config.toml
n_layer = 9
d_model = 640
n_head = 10
n_kv_head = 10
head_dim = 64
d_mlp = 2560
vocab_size = 8078
activation = "gelu"
norm = "layernorm"
norm_place = "pre"
norm_eps = 1e-05
positions = "rope"
rope_base = 6960.0
rope_fraction = 0.25
qk_norm = false
attn_scale = 0.125
bias = "all"
tie_embeddings = false
parallel_block = true
init = "trunc"
init_std_qkv = 0.0268
init_std_o = 0.00631
init_std_up = 0.0268
init_std_down = 0.00631
optimizer = "muon_variant"
lr = 0.0112
lr_mult_qkv = 0.4
beta1 = 0.95
lr_head = 0.0235
grad_clip = 1.0
warmup_steps = 200
schedule = "cos"
final_lr_fraction = 0.03
batch_tokens = 262144
seq_len = 1024
doc_mask = true
train_tokens = 1891000000
steps = 7214
dataset = "wikipedia_en"
Each number is 50 + 15 x the weight over its row's rms, rounded and kept within 0 to 99. Layers, rows and columns count from 0. The size before them is the row's rms in percent of the matrix's.

# layer 3 MLP up, 2560x640, rms 0.128, rows 2538-2559, columns 600-639
099:62 62 41 44 73 29 65 32 22 60 56 42 59 60 30 60 45 74 47 68 20 41 31 62 84 30 44 65 38 53 67 37 56 43 26 27 30 58 37 40
102:67 27 71 45 56 56 48 60 48 52 51 53 54 39 42 37 45 25 45 37 54 25 27 86 55 44 83 61 80 44 57 49 45 40 37 48 53 32 51 61
105:51 54 82 53 79 37 58 67 50 30 52 44 87 78 40 30 40 41 68 52 46 70 68 53 50 68 68 29 66 48 52 47 62 70 56 48 62 52 60 56
094:45 72 27 43 46 55 76 52 40 53 40 39 50 77 45 33 52 47 57 80 35 42 48 68 38 51 46 58 50 45 42 18 74 35 54 43 33 81 60 47
099:52 45 48 29 63 64 53 43 41 69 94 61 57 49 53 45 56 57 66 45 32 27 44 67 88 43 23 69 41 51 69 45 26 71 31 24 53 35 49 80
098:47 51 50 54 59 45 37 58 32 75 66 79 34 63 74 49 27 42 65 71 45 29 54 64 36 62 72 82 32 62 55 40 32 52 47 34 47 41 67 42
098:43 47 21 73 56 61 39 49 37 56 65 75 52 53 48 69 60 24 52 42 47 50 35 30 70 54 57 63 62 62 55 70 58 55 47 44 46 50 29 22
095:56 58 46 31 27 83 39 48 56 31 31 57 66 53 45 53 52 67 58 52 44 35 42 49 35 65 63 34 63 48 58 38 76 39 57 32 47 56 22 50
097:27 47 70 40 45 64 47 44 88 48 60 76 43 58 45 50 45 60 75 62 52 59 49 54 47 50 31 37 30 55 54 33 46 64 54 51 27 49 46 68
098:52 55 58 40 60 35 53 55 34 39 34 30 57 47 46 54 53 33 55 47 42 50 42 56 77 50 64 95 41 57 66 71 51 33 48 41 57 49 42 44
098:54 60 42 52 33 73 51 13 82 38 66 59 53 72 64 39 42 63 66 45 49 71 90 55 31 46 56 73 45 34 52 39 50 43 53 38 24 47 56 38
092:49 22 44 39 50 22 49 57 43 13 45 52 57 76 16 41 47 48 53 39 72 49 63 32 71 42 41 65 28 63 68 43 33 30 44 41 17 79 49 81
103:55 24 36 60 60 55 00 65 47 50 57 51 53 31 78 76 55 62 56 32 71 47 51 71 33 73 30 61 50 54 66 67 46 43 70 68 04 59 53 73
105:70 41 35 30 38 74 49 69 53 33 40 82 46 55 75 39 55 63 84 43 35 27 42 32 43 75 51 59 37 27 24 40 27 67 29 77 22 58 50 71
103:47 53 44 75 59 43 64 23 50 64 53 43 66 42 56 49 47 64 66 44 40 60 29 38 41 45 62 41 29 60 32 44 53 47 29 84 59 53 41 55
098:58 75 36 64 31 19 50 49 65 57 82 52 42 49 73 26 46 53 70 57 40 41 37 47 67 41 45 57 40 55 92 66 61 50 69 52 65 50 29 32
106:70 64 09 34 64 48 67 59 47 47 62 56 20 54 04 68 45 74 72 54 61 59 60 73 47 43 60 53 38 55 46 52 55 42 63 37 43 51 46 36
109:39 48 80 23 64 70 82 70 26 77 33 58 37 41 64 65 73 32 32 64 48 52 67 69 44 60 49 54 44 58 85 35 46 49 24 58 31 45 27 36
098:61 61 47 57 31 31 62 47 52 57 66 46 54 67 35 09 57 54 62 39 82 58 31 49 40 71 53 67 63 51 60 53 35 71 60 55 62 34 42 48
100:57 80 51 47 37 44 41 56 39 56 47 38 51 34 73 28 75 69 53 73 73 45 52 53 75 86 33 33 37 75 48 31 38 38 63 53 50 40 36 62
102:55 38 51 45 36 48 49 66 40 56 56 58 55 56 35 41 53 18 42 30 47 50 55 11 35 58 66 60 40 15 30 64 73 82 51 65 62 56 45 39
100:57 58 68 69 45 29 55 60 54 26 47 56 35 75 30 71 58 71 75 84 67 56 47 69 24 55 34 54 53 53 76 35 52 51 68 57 48 49 30 44
# layer 3 MLP down (transposed), 2560x640, rms 0.0661, rows 2538-2559, columns 600-639
094:43 40 36 45 50 55 36 48 62 52 39 67 32 25 56 50 55 34 28 50 72 63 61 59 17 77 24 36 42 62 44 75 52 71 51 87 61 39 56 54
100:53 77 52 48 40 58 42 84 29 49 72 47 31 33 47 42 45 59 36 73 70 40 62 49 37 56 37 27 69 47 71 52 59 58 32 50 44 59 27 61
101:68 82 60 69 52 49 40 60 47 65 62 54 28 53 77 49 50 73 76 40 49 48 63 49 46 34 39 66 60 72 33 43 49 62 41 41 37 24 56 50
091:62 52 59 63 70 37 54 42 35 68 71 38 21 16 47 52 42 45 40 19 81 51 61 47 68 60 51 35 42 33 73 74 31 61 74 23 41 34 40 68
101:70 61 24 68 56 19 62 33 59 23 34 31 32 47 55 54 36 32 53 51 36 53 31 36 34 63 77 52 53 26 44 58 88 59 65 63 81 61 70 55
101:31 74 47 40 44 53 39 45 71 52 44 42 53 18 46 53 37 78 32 49 56 77 59 23 64 58 69 24 43 48 25 63 71 63 61 55 34 40 55 37
098:68 42 72 59 66 37 60 35 36 64 46 44 49 67 52 44 62 55 41 24 62 64 74 61 32 58 45 39 68 59 54 73 49 56 78 51 54 56 52 68
090:31 38 30 78 57 50 66 50 47 55 53 43 28 40 47 24 56 38 61 48 61 58 85 51 90 42 48 53 46 61 53 36 42 45 41 66 80 61 65 70
097:33 52 18 47 64 47 50 34 18 42 60 49 35 39 70 70 37 44 56 59 46 62 57 47 47 66 90 42 16 56 68 53 49 50 46 70 61 40 56 41
094:67 59 38 44 69 40 50 62 55 62 69 36 10 53 53 49 47 90 64 38 41 51 36 48 14 43 47 38 61 79 50 34 26 80 48 44 30 50 23 50
097:52 41 56 78 36 52 68 50 51 53 43 61 42 34 57 31 57 39 65 62 61 41 36 60 56 52 50 41 62 60 37 74 67 47 46 47 75 57 55 74
091:39 61 50 24 49 46 37 35 58 54 63 35 35 37 72 55 62 53 63 51 16 29 32 38 32 48 45 36 62 16 41 40 46 59 77 46 60 36 57 37
101:67 65 46 38 38 38 88 43 62 53 43 65 85 65 46 34 55 41 66 67 34 45 45 67 40 43 71 47 52 39 32 59 68 59 54 47 38 53 64 51
102:19 67 53 56 60 56 32 19 61 62 74 59 58 56 41 55 64 29 50 46 59 51 50 42 49 33 61 52 61 29 70 44 67 58 41 31 47 78 54 32
103:16 38 42 45 49 51 71 68 63 63 27 38 22 72 49 82 40 52 35 41 69 45 37 57 49 40 51 59 26 29 42 54 72 70 46 47 66 45 81 39
096:42 31 80 58 46 61 41 55 46 48 41 27 51 53 22 87 30 63 27 48 47 42 58 37 54 57 56 37 59 43 31 38 36 63 37 58 45 36 17 61
107:59 49 67 36 57 55 30 36 67 69 64 28 65 52 63 29 48 73 64 45 55 45 49 43 78 74 36 56 54 60 57 28 44 28 73 53 27 49 61 54
111:62 77 53 29 43 42 37 58 29 53 48 34 69 84 58 45 38 54 35 60 39 34 48 48 50 50 68 59 52 27 41 24 44 36 41 29 61 45 71 39
097:43 55 75 68 60 41 59 45 52 44 31 80 56 58 80 72 55 48 52 48 38 38 53 70 55 46 60 28 59 56 37 51 44 53 58 54 39 60 71 41
102:41 32 27 50 39 53 25 46 29 38 54 32 53 55 60 44 11 39 42 36 51 40 69 05 55 28 53 51 28 44 14 52 47 56 29 49 57 65 35 51
106:34 63 48 39 44 38 55 36 38 18 59 10 43 42 55 64 75 71 80 46 73 76 64 50 53 80 59 39 60 99 33 89 44 31 67 25 59 40 41 75
095:52 41 50 55 38 58 73 58 50 75 75 41 50 51 71 41 59 39 43 60 58 95 45 46 46 37 43 40 80 52 32 60 47 88 63 39 47 59 44 52